Weights of a small GPT-style language model, trained from scratch on English Wikipedia: rotary positions.
Each number is 128 + 24 x the weight over the matrix's rms, rounded and kept within 0 to 255. Layers, rows and columns count from 0. Numbers have three digits each.

# layer 11 attention output, 256x384, rms 0.0424, rows 131-239, columns 128-255
186121126068125090116092198102108094146130119161166137132120118127125108120161157094134158082109110117130199139156149132145108180126116126115133110093149132107149172099150108122109144131127122138123125150140104131131133126126140120098100157148114095155145140126131124123134137154089118114130112141157136148123110099140137067098146116117166134142119133105110121131128101144105115139134
105099124153129150124148156119115165164114121096100159110120170130140159159120150097143166122092090130131100106114135141149121118165105141146153117074131149131155129119103169146130124157095129144091099103170146092133121109145144150122088122189131124153120113113146099168171101147118169142140100130128115154118097065159130098087123080106124106120134103127140137148139110139110094139145
063112128117097162182079102128091174192106012065127179173125123063193166198117088130145150207109148138111159203105166093154087113123153064195094144192113084126189146113064175131097172079110155168172151161111062146137118145127090114093068114110118080098098139084140150111127138169146175108098107118164104117143114118119128160103084129164078115123176099091128166151117161097114139101149
162081149092136073111135153120148136154167132139130092105087125160167140123113137157129117110098116155117167145128091099117098134123110143094076093110139110089123141137124139137111159123187150154119113121139141125179118114163147155118124135169115155161126134132133103128124136121129135116131121137123132119145125126127082105139133124102154132148111162164141142134136100129098134172149
169096207055074166134182113163135107000091212177114132081034054185205183147176144145053096105117086137101053101034073085077107177124149068166119056081207199144035155097167194149127128136201094129053099095145155071184148032207189226189157139124144171115177132149049106180161151015081112145200139083084134054159211170093096147215118131048212185107026166198245160161123160146100188128131
121120159119102090136137150141078163139139080130115136158125137079108109158138107134114189115141140109162108140146147117141174115101170077111114127119082134119134125093084114153142179129153154127124121118130070142182133137094155116120159087095113113070132126144068122150128139099112135081152159172128118099169096117144173141178124145138081103161124127085165151118118103160137144139130
129172124101134108137157084142163114142080142138113178128145110134151089132159099118153158139110169123144112147149110078141157103114153117123154139145163117089162140122112132168119113121120123108167122132130116090125126136157151148149122127114103148147134107115181146129123082136119114140152104108154112127126167146174153119115082151150169150134142151101159128119147126128147112110122
144114100147140113107141130162081122125163085120103142116117121153137140127139122112146160077125104151158173105123161105131053183120074140078083067117140132088132098119146123111126160134128123129129112165093103110101138174089142108110127119131134144081129144108137142130098121128144123107145105170121097099129124079114100143130140132167097128096144108102100101169111119141110135143136
131110137145139113086137149143112147110140103149168111070145112149117087135174113149135125107132106153093137114146121073081122126177142135102150109069149126052109127116129148102146138166116143138116139125145136113136145107119143147154119132123131148150140138109113123146144141156161110170103094087140128155111131110094118142175151127144150187126110082175160147148128052134081136134143
164182176165131121126100153089131117099124104081162106116114140101128117149144133102120163143165147110111094125110126128168133187104143064164115164113102114126126093186102099115146147137151148137126149114125135119119147148130130162134117153133148072147147129097108105147144112110136107116129111137146115131146141084142108127132127091113157118180138125126120119175132101144136137131128
144109117146107099142135152142134149145122110139119115111085140119146164140126112142135146111078121081151142140122086135127180136137128216150162137150158136087137148116136114193074132088161119114093144137124128108098131100121125114168116114103148161124096142134118077119145137105151162147105104112134114101116138102111140116133162099169098139144127103133121116142164110156090105128130
133150112155159129140142145130124109090127168115105134122134109132124092163169173125114129138132095106121121102109111129141113152111132118148161114110119139128085121107130145121136113131107079122107087108165114144071131098133123120141130139090113143115129144172156144101131124103118098114125119139144149134108146145114136151120135150164125132123111117109125089134134092119179119137086
112137120152108110115072164162140136132128113113150101104140099114115144172187112126124125126108171107145088133136129177112121162114134139150160160092131087156103116134140088123143110125136177102114162162155127125110130092117155123095074139131193120126131156121127117102137135116118159142117136174096179112149095139133101093151150125103127089122170093138128106118114103122106078152091
155124092113171140129087085065085136113169169136087157149111078150123148114124142117107154089130075168108135117154103130094127140142088168097163100119140125100151130137130142139143166165138139159074123176141127112076136117133135104104099132137144105123127161103135146130140112144117076126111133152104126121123118103132116144136109099083094109094160108111114126128106088105107108187117
122063077123122130113101121130119101141167122132142126118167137142139153091138124128163138168078131125134117141094088155102124160105129132133166161146165181169138186063142152136161100131152133139134126113166097119116076154110133141157174156122133122109136118128129109132138126095128141117124088155089129114138119115141145140125163118143110122132194142124119174137151129154126125141124
137163125097167098179076109092106151148116124082150121138140181063131089141128121126106087122145170135127106089135163113143147098109099131120096141122127116128133132168090098130115161175174083129115097126116121083134115150149147119109172104084152139127093140103180085121128127100171159123118091135119157127120125161119119131057110128136106153144113107127124134115115107164090139142132
111139139144152163075167124168169111115089150135155154134128132162129103094139110114112105133129142110126107153134144162101110134121090109117130130127111110158141083149139097063122116127105124137120106102118129101142174123151086130142145112129108121153138103094143151122153117125120107134153099110067110193098130101137171122163153134134125114096102136131111107137124114130140116100119
160116121104150188118116125154106142125150109129178107132085142143168124118158134071113116087105161118106156150107180131136123114135139138128117145143139117138118127078113109141118190098099115140106143150104131128122115161122108103171105081112120150141059088133106166109112160150116125177114151124124172114151114158130150115124170159107127135119148128140141127125103132093123122135115
169104131140174118096118142199128081125134139131106111107112129161127119090150156079088153086119155121132150139150149153130083122150109141089152137109155086132145111132146120101100123161135115144144125149143098094115159136127138131108120158153121140133099168169138093153112177118191152163077129134170186117178100097149151159111125124151100087106126125140131140123129132111144138139088
152154153128156096131124151101130133167134154121125112090152135156141157151140163149145152112117157144135132128147144134151083144108178132117142128109159107105130079134134151090163137165120140151128129106122109082116118106164130135140112095087141098121151097125101098137153133083124133137156096124128094100152163139119114139115120123115094132153128155122151171144137126132137077126143
123116138106102118106088146174148089124103117086133114116129127209111126093125173148170148166063151165151160142107131160145092162118135157131139157139155093156168104084182116126127094105119141145167086154107106104139148109118134186120114132138110138109184159151159125173118140126129143156154088137125137114103132082140136116086118134088132171127109146103101145120141094144151119175147
133143123130150152145092135154123132140103130085088126102124100141105113147132179188089125124114169199106113104146141129158114113098086188115111158111132181175107170132107132102143119137112124082109165114144120161108134089129140123107110115075102125112125138140114166159103103147106105134085155089122182097143094148070098160166105129118099091131151147125148141166119137110134128121100
081130090135129136152140173152157144128149113142121086092125115175127183124096113146098081143071081136122081111135156141107114127148094058159169115145144053116171070135097112133105126145169155156109188150142134113145132120129144132111119196135153147131113157122130106142166160114121134168105119136134158150084131147125117100101100112074181147124166155151127135141122135157100118168144
085089149093143125122123127107139151163076125096139135143132152051126119121108091166118105150153159134127125166132111096110133126085136125125109119133141114107120171152093141102110077108165148140195102131138116122144119140150126166118146114119097169169159141107142130128089114110165128101163139113125124087146124175096140144131125166142138106137117162148109113123122173096130121132130
116151104099139105117110115136145115113175134132119109136110178131104125112155087180132107131115157172139143131128117087136157095116144127151136115140132168133152171088117131118173162152175095124101148116128096122123072146131121117135136087159147127094121111107129170092123117117099136128149127160133149118148107119127110127152130130138091136114135099127152139115097160109134153122132
109076144132127132183166128090091105144100101102151164107101121115126135104097131084097134177091123102130129099121131120129144138131108064175169140146106132133174119131154081124098187143097105160134160148108111101139155147138110105145128131154142119138115128066138092135140106123145129124129112120175131134154158131119149125082151099121167137152122133091104164161146149146089134139132
133132126122154119082105124108100133138126111117129148137133104153110116126107163074146139098144126133109148120127105144154117121128122185097089143108098146137089101112138090127093128124145131108145123144131098140117120078156152137129115102111151076110129128159141131179117145132114116120145118125120146115117093122090137128133115141092125108079124160108101125130133112104139107144124
147136095132141125142095080107157132129133128122159124137143162121119136152155141116110131155112150148127119129109117118129107128088102139089137105112090182130111143115078123141131142080123119105141141126104108124105173135129119140127156134107113147096149121136126119100134181091162131092135127090117182148123145143121119147180170149134136121159102124132132118172143126139128159120131
093082139117112130134124160130139128196141128160154169102130112105156178160139103136132125143118127100150120149123131098094152103129115155175127124091171131085158157141079156173116163093084128131120104121119156099096129133167103110132157074113116123116162103138191096102090094131120114125136141122117118150131118138067124126109131144117136137111111133136141117135105129135117111094124
129147115148124130135129134139124145131114139137123144144152183126121077151168111111107131158124081125134119129133139154117152085152115093132119107099129139141130117090149144108140128124107072128119124109102120129149122110115120124138179128128125125130153132111127136167159117132119087080114091134141082162087148095120120145130146129141123131125061155105145139134161103149121129118153
129164153124159128135133106088112146163147092118130120101127159166105104117127146118091131158086115108130154120100098131139095123150079161124140102120110138117134094106114131132129123111080105140141076127160138139158133116141147116074088102122166085124161144134169141125126117161092155128110123122127137132150141147125096088143087165152110107109131084154130171115143133075111123147173
112117124107171144097109138210091156147162094164081120139116124084121153122113137157152099125132090109197152118114147101109166097107174098121133138165145124082163117123107163178126120133121100158132072109110150117108166177129087129183132077106146130177137084099123143127135172085155109112129124153126143131122111121113122131136175160158109153083129151089147102151136124090138168051088
154154121117099103104125159111182122138161137140114079114123169151153185124095117155155104115106114134128169124143063138136139122149069165109142084078155161151147154122164123173150090089150099104120120118149153159151135141137147144119131110138168127096149126159136119175149166129167150167103122130126123134152110097122160130149137112163172092140096100135118112123099120166126164105161
097141148134109113111095163126091126128137100106136142113120165134122106155145159099098164179094123119127141107097147128163124126151133133137144159116129160138160140077140144145113130109091127136139146127113156135135139133122146118122107132118106101078117077133146094165138122134117129156118144132135099092141164119113124109122095093110140112154125148155115183115140142123093130150132
168124160103148149113128155143101106109096102112159090140089138164103120113131175130159133113162153154106178130121131116124075142064149148109137134114145124119142145114126105126187138119129097132143103135131116107133145176138099122124173119141107134099106088114124129175170118129166154072141123153105077163121149120131176152125118127132096092147113134123125109134101145166178135114112
137118191102113135141127159128138107165104118143149077093125118113140133119157122093127148133126150106111074116164130172112087115115121093130120143133166098145145098154121106117123110102145144138155151114113116102156087113145159145110162192148104108090118169100115134155091102170157131119119117127133128134122120112130098108141098093107097139159149116083145148153137120126111113151104
114135143117119121112139162114136080110108147142142146142125128201121108129152109117133160149090129107102150139125090149139127138125107152098140125115170143132132103079139139151132101131118124115120122179094073067115160156146096117136106140116148106119134120094124114139165182084178123133113134164137100188142132116147193121123153143163095132103128200078131116153099086153153132118177
146113144132138119124130133123100122095160129134098127166145104161110154130131118143158129120131102117159136134094126117135110140134140134122137113131148130090129146113110110128131127162140106136100111147140102142121119111115139115094094147118172120121121146100113110116105147161150132132089161137130177131137111168082082105119096130127124107104138113117122142117113174122135147128144
120090101129113123140097121120143120093086134149123078167098115132114119145140131129158155130130168133124112080118102157111138151089136166093096123143151107151117083136161114157170111153155113173136112108110094116137108176172079138147161126104122141115114101128085157126135130075117125139134109139082091107094160098146143173128128173162141162152131119167173152157114149133170164145094
120090153163118150102143136175129112153110118179142161144110141118133112108156149153161124120124107095182136166119121126139154140127127119109121158173118159179134143100133100128148079110126093124127148106144129103124122112107142125143118155142100103125128107136124131169135131132124135115120131104153118145128132107144089139144132076138138135134145113140140139147154128124129104138123
175143151158146092140104129135169124162091164117130149145117177172130085103143117119131102092097170178127121175125148135139123072123107108111129138147155118135165151134076072090083139111128110093173126102133148140103163117104175149121172155161122144101095120100108133140114133129116139128137138115142134103138141155088101133149144127089137126146145162156087129103118141131158184113130
148178109118125159152116104114145166134133134110143097162098161064136102148142096095150104146121151161106193142079094082137159159155136132145119111128091150107122163072101100135118171120158105102127115093163151130095143102176131113108127134146104116130159149165150096108132104154132149122149104101105157105138119102121116131116129109134134106138129111158126102138108097136129119144096
146165157090078129171101098124163146151094120092159125105127132121160138109130160152139104164099181112119142151115131135144123126105149139184121152132151144137140126112176156091169111134122119130087123122129163168150133117091159125131099111163123162166134165175135124145081138136159153137131161120114167088136109115123073104143155159162120117145129096103142121132113105114128152151103
146139143116108078160145147095109078153132135125125133162146149147103122147124129113117116137123131143153136089126118099138111098110146095137136130110145150116167128104158121117123170170137146119117158104132110141093147106143158090122132150113118099135105136129122097080114140122141116054161123119150130090155088148134126163131135086139113113143128123131111110119162097147130113129084
156146154079088106122062092174151108099122111118181100127089108159106133160119140140175155155154160146099125166104057173144114136059143129150102167139159157167130142123130105136113102105100145120142132115145119120094126125139132127104116128140098083123143134106107127112135116140109129128121102113147135151083114130091122119133161125144115141147136106126130116136132116146102108116137
117120163164144123138136180157138140173101109150109144102131166092096107135146093116101146102137136091151115069120131132160138118125105132136116167085160094104095098127119068128134138110098133167119115116116112106117128113165184092142181138132139124117131141151129133087177129101121140080163095151107124150128130122150137161133141156142120139131130122127126131124144140150141113111115
115115127131154125083118115113144130143129125130182157109160173149132105137131118117159134111096134169143137205132119115107116125102140125127144141103119117148126138144138098082146096131130160110121128161131125158175124157074059133125078114144101143133110119087077165147110124157142111104076123117130124127107142127118107096154146090143145127132128114129136109092110169095118165119134
125172140114102128119123162145140126103097153111130127100161155116128111119131116129127109145156126096075147170115091141136146183099126101145139114137149142142057111146170126135172102114112118115156137132101080087134137160109126122146136111112132126091158109136153097097117138091134175120151103180136137119125124093149187166088166147174144164117111154137114109121136116165141174067125
124135152145124128133125141139125144085119129104158113144129100085139084131132095131159124163116177140100097148132137111114156149129160115163130149133156122164091152140120134095097077116108143117145162122148121127121122146118123110132141142139137149146132132171132135116115107100103108143107165138153100129147145118124137138109150131148126133108153105117165127151152130112124148088150
109110127125135077153132146098176151112173140133164125102136120162142113121138160101176143188068120080120176133125082170083154155130134091163159154113124095122090101085142134157116132122168164179154058148076125125150094173092129152107158137152152123108147151125097149128120141135131124127098115114174149140110137111133144141135097118121114201108130123128133137116103124117132153150147
138109132098143064132106195068096102161119138150149132119151169124129137079143124109139170144125156120128141122091145172139139136057143104138139158101136119102115132104167120151093151071139139144169127113116105080181151144103119097169117085089130122170145096080127107136122154082117093084105103139116114154112159108133130136120111134134145161104097121172164157134107096127123151111134
126145189107146131107157117114140139114142150135102108110106139135114172103075102109130062092161120141104124148130135158137152110108119111126117102121108138153164106117137115136124156125139089176107123163143104118123143090115160130119138149128126108125136162150129127155143127125116102131145136141139144102116115132136111116105129146146135113151098131117128128088107125141144108165167
108129143153146145088178088133144117122202095142081117130086158113139178126113132156141122114153111145176115151138128135141106124099135146132129137146084193137173167076075151123195142155110051147121102111158145120125114154085108155146186111122091169071147116128145140108162114122145126141139148149116102111117145107138152127130134147132056129172139116147131084101125146142116147137066
083136148143123117137139117142102142155122102145133124126141141116065117133127126109105167127124195093124162154116125142150163173161131133112086136182091117142133144150124129140170112149105057153149143153139131109135147133164140138136158128113084128133146150108145100114164137096148131136147101135141114102099149156120134105091125160135111162170134114130116104127120150142173119109155
151108142067097098183088144114127100092103106125111112110117189118119140110135122223121127135202127143204123104142182086124159100131116106111078120124115090139161141194146110131095127122118178152104154165111151127149142144104141108114111178102140163107098094099119091149139102101143135143141136172120134149135127109150124139109112123111148138148123114143101116124109155109116134161138
122122078104113129196113137147161132140114127145119087134147132143106153109121126159122099157123180083124156124138162095150156090130120172145120133144129098157126150125139127149098154157115114130127124115177153140126185103118148112100128104121152140159123158122101126158148153142104110113101124140133141102148107140134105111137140138118130134159109148150116114070133125171168109122123
145079206079049157164144139146115110045083162143186136059069048181119121142164155129109135165115186134083083076063100150106137181057106126184069097084195168176043139105193155137086126095152161102085152092177111080111149055194168166070129188138160072098101199143131096140158099128143152128151118119135116095156117167106085126114082132139133101104119128173151148088084145116138121139145
161147126160138113102152095120133150107149110127147133111160105143173076110140155113145105139181090133105121074104085081088109141164106140137096117088123103107129108123187163086089112103142100118146155165134151164113148106118126136106157126162087121084158134123108143144132093145107122114107145075161115115138136118119146129132113104170129090121130163095107152131131143110138131139122
135151114135104124123101100097114075129087137129096119141149173072110067149089107140103159144182087143092123058126098121115100140118150075136112137112151156165096125101117133099148122119138116085098152128145131091121096117133151093128095187143133128121120141138130114129145122109152109143109138136174113158142134139173118133100145087150147090117152124120099133092169122133117091116110
121166072107096107126128141158121108120155109158098119114113136142116149121132107110135135121128155141119114086134145143109111095107136168123135139133126144143132109121151166167102116165130135141129159131113137143143134114138107104130117130162129117116131120102131135135144150114148141090103146115122116102155163128135129134118128116170090137113122109112166127153132110162091140095119
127106140221146161141119132131162141142122140137115123117114160123154135181113086144108106118070164119147106127124176115177162094129140133153137161151140100167124154119085114134131159138193114159135103136155131132127088161153129084104111116111139147120117149154087130166108159121145146134077165146122136121129133168064112107172116155144105091131103107124102130089106152089135114134135
140105121148127109104143133108171107123128131158125125102089123176144125098135131132176134128129154157142159154107143111121113122122157154116121136127096124088136107132138107109070138119115112083092107167134109098146084147085129147145117136109153165139155107113116143106122133116121141117115136140145142121144119136136100115115132140104071124126126110153150089134103141131081118118145
101138128154155141117198131116124146144131122119101191113124099125079111135144110136137124104173146166155091104110103125146146119121144204102099150125123144138088151137096076141159079108128112095137163106127126134146138123122128158135137138107125117101116139116132138162139132123115153127116161129168128138127112115119116100132065125100111115133125109102121142123098128109106125110107
156131090116154125150171081112128135166124158175064146120169134107128153104111113160128087120092133149115177088174152093118148078152132092121148092151135143119085172151155175171185153121151067118147102144108152100152172132091115087164139093100131146137099118141090102106122129118112118138112093126151138125138114123127161085127120117146147153102118061140102117100131110120157100111134
120123157119104174175170089106149130110120125096080183129100120052121132135034142074096157116124108098148144162126135136182218142132120159154161153136130164147134140142096102107198185151099108152142135147115129085168141159139114141169130130149137144091119078152157087089153143080126144085155100150156109134147148145135158145148145097129149150100135164162108171097146141143167169109164
110127110142128151139150123125179122114126163154110080126142122144112140070120096173131090131136210154146125101162150142114128092151117153129118162123130099148156133164157112122115117155157146160162129161135128133148108099132159121170160139127138141134109135120133090093141173091077135106123108150169142111182136149171158145156117137148130144183106105144137127134168080162091135131161
132108124092103149142125145131124138118131143102084124103123109109172173158127146091117101099167087151108103141146105162114105122111087130147163103113137091129149109109071148136185102141086114117108144136154126107098139138114168166136143149100120100122125104151131188125135127134115071162140125132110128183169129139124162130194173115128122084117146116095093107130116096136137127139146
142121158128138107065191171134148105216093137202149116102141137191123128117151125094164149096104136112140166134107119122136115136152126150119177133096138147093174142122125107098157133124108130146105157123112151122132156142148146114128144145085175130116085138114118091102133112128127118127115157114137171168099128141146113111123110133136192141094070163126119167130159099134126146137106
114130131175165159145099182124132172100111127111101120127150146145124112149081140132209159113123157187175147100085193087184115158079148146130077156113120130131100093114096084112107093107112146112167071158141146139113101133096164111109137130156126120100173084161130142153155130170110094115154062128151145143140134140124131140152150144170111120116134109184062094122167122148134132103124
169132122103131143116141158141124074120102111149107046108128123157109147095131139159146106088117116123134129091141150162095094123168125150121170155107157124145177128112147126151136128163107135136172154181115119156137133149143136149147154158132109159134114133088111110115104145110152107151104141125117157118127115158117109100134152123103137121150135130154131122125118181129145156141158
156097126143098166178088153134142125151111149072092120071132151153113134185119127145126132166065132131094092116115143152127130145121137147158128115109171167094133119126128102132142165116131099089160168116107125148161128150132129177127127115141120151144114117096077128156122150133144113144150131085127133135110122130112135156111144132118142150090099152151130156132144150121142143081129
116061133127113121163124106091102151119084146098101151126129141105157078165167105155124145170169117123122125155103134046120135106126152097172048101136143093109106143144118152123145109121142116077117168108139141147116130141160138135123139117126147148140141166130107126168144115168144117115134144105090135122140122136124113082110115135096170103155119165139134145144129145109114130132084
066116136170107155118136124160160135153169155126077189096154130103117154175102075148092109142047125099156147134091125138132153116098095143143126162145161132133153098101090104169148119110136086157141124125139127111154127137109164141103122141156134175141115139156151125123119112130082114140146117141118162125093097122192098116122117126098145140121142133116143120121152154114124109118131
152107137118116130109106124089113148121085139098127129104160133164131058152136110117135135134132131146057122132135122110095121130108162126076123142052155124100092154116161133108118162155111189114115131109116077089119121142136085105120161132094145098100157120119095135105139142094121121139111142175139126150132139146104125142130118169157100105112160107167149150134133156127142129100164
135101112128139129134107144120128146098166086106137108146125139094144130155083152113146181155150120135115105132126106153117118160105144118130118129145132156145102139124118149157151158103158116131117090099116106119157140152141132108100116133138113143161119136128141127154103096135144118139133119110125097146077158117149136165076097126151134147122134119165141131141122092163167135162134
113113150132136107129150090156151086148177121127135130107132101147069151110095140116126138106099169136111074129149147098141135137092092141133097126145175137142134134143149115134135150139115137121134153138139152154127098140143175132105133109099146121134134138103106118117132108118097123151103145135140116144108140086121104082165141098114123148154130108141122147143139119152135091178153
112110109095153089132115123166143148153165089129149156127168102118096145131130146097151136145084124104194162091130178108113109137094114177118129151131090138075161113131118091174142172158146094128121085148120104096108151115124143133128071107135071140150155112117088172123149093161101108138139161139121080140081139110161122099160074162158109085114178152124157138138116172068196105090128
124106087131115145140117148176114131142135104122108138151164191106139117156154126176147120160125110093135151141110124129141150121119140126166089128115099142154086142105144161135172127119137095138112098095121127104116143145136123077113110079107162157128116093161110141127159163110125123140107131165135103125155132123138125157126128149152116126140143129110137104135129073154157141120100
124109148150116112131135153162091136140084137107162157111171126114099131156156114113115157137091118127106086128122130104133171140124138090112174135107144134132109110148124129128114105125133190151137101116124109120122111130159121127133105106134085138131160130148163119122119135133102116149125105115144094186115135137120140133120132145122146144101094158147120113128125125108120146145147
103107135088134119143108172163118124120118119097129122145101141107110088128139071114135118154121162108137122109103139103130141098086123109109111147175137115127136139121103169171107172161186139144117154121133104099117109152148117129121123110087087116086110109136136147127144162096134135092160119176071130177093129165128136094150116198144124127129145123168129133155115169130179101114132
092076101152130134155146156154151045191112111077116140133162198148094149141160104131101123149071134078178074093140079097135155105145093078122172155144139107182158145132096142162109150143124178128137086126150123125138144110123128123120133144093155131168137162143096149158155137132123141161114123146157128151078132104140124066115146122192119145107098136126120162123159123141155083124216
148106103147126104124127109127191131117137131120118110129106155122113103064108155099132134088161153124132137112177137139180174090129117170137096125129151088108087107129105080106162072066190059133139127155111142164132157118147113121080093085131132084132111107140104107141126103149109142104109128089128101147158102103077147170157129160162119090122114127155139126102140135124132109142134
109102155137147134143118133120164113138154118115137131112096128137125119149151102170117104154122132140131122131129126085156140113083102119138129127099129168130103136129147116120111126122131132100093152148101145134093101112154102108098086132114145114108111134151147105154123155179140128122070137124136152136112128124113094129120079153082116120148113109138142141185130135108089088107100
110102134109125144120149109139123103137123101149087157131114137129108118103109113172151100087138132140152141127171192121114165073147102133109137094150134168081148142142134137104159156164135137098103115127179130135158133142114108135185125125135120160149097115176111078183147156138150140141152115100135128135134124121117127149130150119121121147145107135140113063156120104135090137156089
145157102122106134119085148149139165148111135119130160112135142177122146117152079072117143091138085135125099132166068154083105128162112133128132110061115076103124136153094110132099110126095185073165132129127180116111159184057094101167179131135125114143125136109124156107189097122121111138142097122132108137112122099154121101098168119145120122107074115154108126147116121163093156068145
143110116145095099191165148130158155152126135120143121130141116134104149153135143146090120130108123092115161133133136128138133162114148132126126090109163108112122141108160102172124154065125149127117135109159128134110125150140128119151132108099133140126109174121103111104154118111134127095099113117140144133104100135120106094140131126124114125116106163130151152106152147109111121146141
133101111104137139134155121139109177139107130167151121092172136093140158125138124165160120115114127111171075100143132128083109140119120120141124155143122162175140118144154145128119136140127149127116121101136107093131102133144105159129155136106108114199151111125095108102146103100145112120155106116112111140082165120100111121107136132145079166149144097175118102139139123106128101131111
144120111127117124103075152151144098098124139120121070124119137134145078107133140091103161097181071167100098154178120153059086158155091119109123047077177129063135107132139098079134111121121147133121114143131124119112102114123101136083070151165103129088143147150146155141143130135144146142099169118139142152105136094114130147132115126105146088128141141162128119138119160063147155100120
157130135140153140123129113127119123104150139116140163101138177182133100077110098163093120150108111133126117125135088154118140132119132066147112136169095127136144108100138168103122124118144134126159173136078092129106131104150131075120139131125132095123102113095123126135139097101109114165131119145141122136134100137117162114102140139121102113136091112143126117098156154126094093148154
115099092164135124103109136082103112125103170123143106104154119110119121109113121128123120117106108135118115124117137115118157136136141133131188154103110094153109134125153154106140077156083193149148106128105127127115123137157103142148103110135177117123152108096128129143147130130111078120168108160099102150140167110171168143116156149170144144146125139126101087085164092134146127144129
083107139143158184130117101137087141154121151097138169172148141167183171102090113030122157120120137149099115122115129086159089063102148143149134132137151103108142107123074193136105105142165156087157134110134150124180104147097128137149168085092091184122148072125141106140105151126130148068159064133092127117192176114126164206168132120128086160181144134098129127139128091155116127147075
127104125145109098114110140132124113101114146182135134170132147136130140081136107162181101119129143129149133144158143148159162119060131113109138142148138124103130126121128134106090100088119118145105125131152123134116120124136140094147139139125118117137147120136100093131122114145099172095129139120160111112102131143118122121101117141110119118146117211123138185108155161068114115136173
149133095139124141093140118089119115105136098120136139122134131097114073137138108170150165142112115126119134151150103098118154182090111107115106150118127175171145160084144096095133087107106094096123149117140142150124120123113097101179136162127110122126082109112106145141114142109134113131133136087162125137138136160166100133119131129132128160129105157154136130111137138136116144130117
123162116128171100091094125149132123143172130150090120132130126126094133130143136155120139109111132154142148118178151159129130104132043130082133106152144156106187108139101167146108143153180142155078131127141139137090143123121113068143132097126150103152118097134146109126119115104125143090161122147068150125157124126102099083189191154169176111142114116081129068130131124148121085141120
146137121158132172117138118134132149091155137115142140135097156116176170127139144092104141146136141154183126099128100126145085103171130113186121117123110132136140156129088125102101138144139163147119124147096144180121147104137141094142097118130135103123113106112125148145091108195113093124084156088141152118162092091108132135113155089086112125145125152125159152122179139127098118097084
155147120124125126111140132115142172154139132167120086114110111128129141142181127158154144127105156130146154141138146143148149127144115126095145140107143123105143126126117139131090106110123113105122163142109131160083121144127137113093133123106116107108138117104107159098080094161098127135117153131160118129112137117106119139136092127127110149115137147126118127136136165088135111123131
172094123136145074096083160141133096112135144135097110171161125168142082132129182159162148115138105165128133143166093187130109178120124119073125130103156158126081173129124110073134074152111120130065062107116112103117091200112083152162179150111109107121112083154114160082103136106149141140153119144114118121111149133128125110097144166186128171149133158135168127115123124130101163109132
161158130106087115145103119170097093153087145080131126138162127122148113109146120148153121147142146109130125113119153104145115144101129119130108137180129110129147115128117160104146124135132147130160137123147147137144089121123133131090156162164139096126144122176131155157130098197134108127142110114121139112095135131109131091132073114090164133129134112139149194138139146150099113115171
170170110113129111134134079081151108111145160112118088133121123111126113097133130120163104086127132181121133121158096085123116119134082139084094074110100119113169133126165120130090176106155132102106132140144149151135140147102109122114158117115134117127091130130158109090126109118135202127113114152142104123128098125120111096079117122136136118129145149152141135103110149166111113156153
120123119095118126078159110109161157135136103197148113137152069126178149097159125134121107098133099147121099154190133170109114142149126104134133082124114145119158166126175125093133122078113118125151139155113116123104108117126103108095139115094122158096186150142145137127101148109129105091141129168119132113148130166111142135143112160072143152106104141136104171139123140133127143110128
125133120107156156129127078163147116118189076100090140118100145173152155133112152178148123124100122100135134165107114107108103170118146118143120077164107129113117168106142136159140121129140109101115118097128112084076125084161160119123086159122144077171129149113118141169125127108113094103130131115135107117127118084140098103123100105075122123113111132072157159113167118130115065117111
198165181136124168118105149140091103141135163115142148140144107167155158112157152113108127146109137135128156153136154124160136114143145118107146116156145116143145137141127157111102121107120163104110163113177174177137127084116150141112158137129145143112127168187104098104102188171120132124124108079139150146151142174098128169182134087123145164148144120128112185170184108112110122114151
132111117138145136114135127160169135071180102143099178128116098106144093157089151135142144113139108150138120199148155077170203112123121166131122123156116149118086183102125157100168081163165119134080136111163151183128125136138106106128094116132146172149128121107102083156082128152121139129140169120131106141126136134100111094118127103140156111151108129114134114112162146128102128160149
159164111109108132113139127164116145102110134117123124115136108115158098127121160130131136102133100116099083130169096116099113133144150147127135093146163128129149169138135107142190120131159103149147094161123116109159100088149143138106151121152121076112141098159133111119099119104127134104164098112137117122160129124131156170142141148106108136148087126131085123099137133110184122140143
129183181134090156110145091101146160146139136096134099115109145142139133065156152116134145117107164142146107155183147140123132127128133120126114118117103139100149112114099151089109102121139143130138119138161131135138129149106112104130085156154148120116166132117129105140126113171109134120115115118120128131119123112145115120111145088116124134120148151147131133155164123109098126115120
146152146127151077119152137138133102150142132113132145153133154126125116171144116213128117162125151152155150162100107122159108178063150151124125156131191120117104142129108158115145100121123144129133171133131151144124125163123148154092085169128160149167168115166121114121113188130158129122138135146106174131131122158106083081118142137121158094170201134079100112158112114110100109139146
137153134068125159131137080142146179142135116140095067054133145114127121144104138102120112095126150154129158099152121119104130139143128134145114110118120145082132157116148093115147223146122125177160157148113122080089165155071149105153134136152147105070107131103108110109150114106139118119096130103141146157103089099094119106119158145131152115096124123165070151166114154121132171161109
139140102193113156145160119126124122156122132128121131117142148108147125136173126121141093145114101112152112129098123131142164084150156115168135124142066092152121154124127128110085125111109114145102147176134124135151109091150128113120098131116145122110126124133148112170149118128072157131117125118124137114174129124125157089160112121102150103137124167126124138149128150134128137113150
100157126144173135112135136135149170125147116143156150127115082186126161154086139152135200124093177147126159160098115138152102170156186148146095174141140109119170122095080070169104125070111146144148144180087145155171123152067108153140150088089106131117159100063097112095116102133086124128108121097148124126085129129107120117123112128120192170110147116116147139152139193111132135107161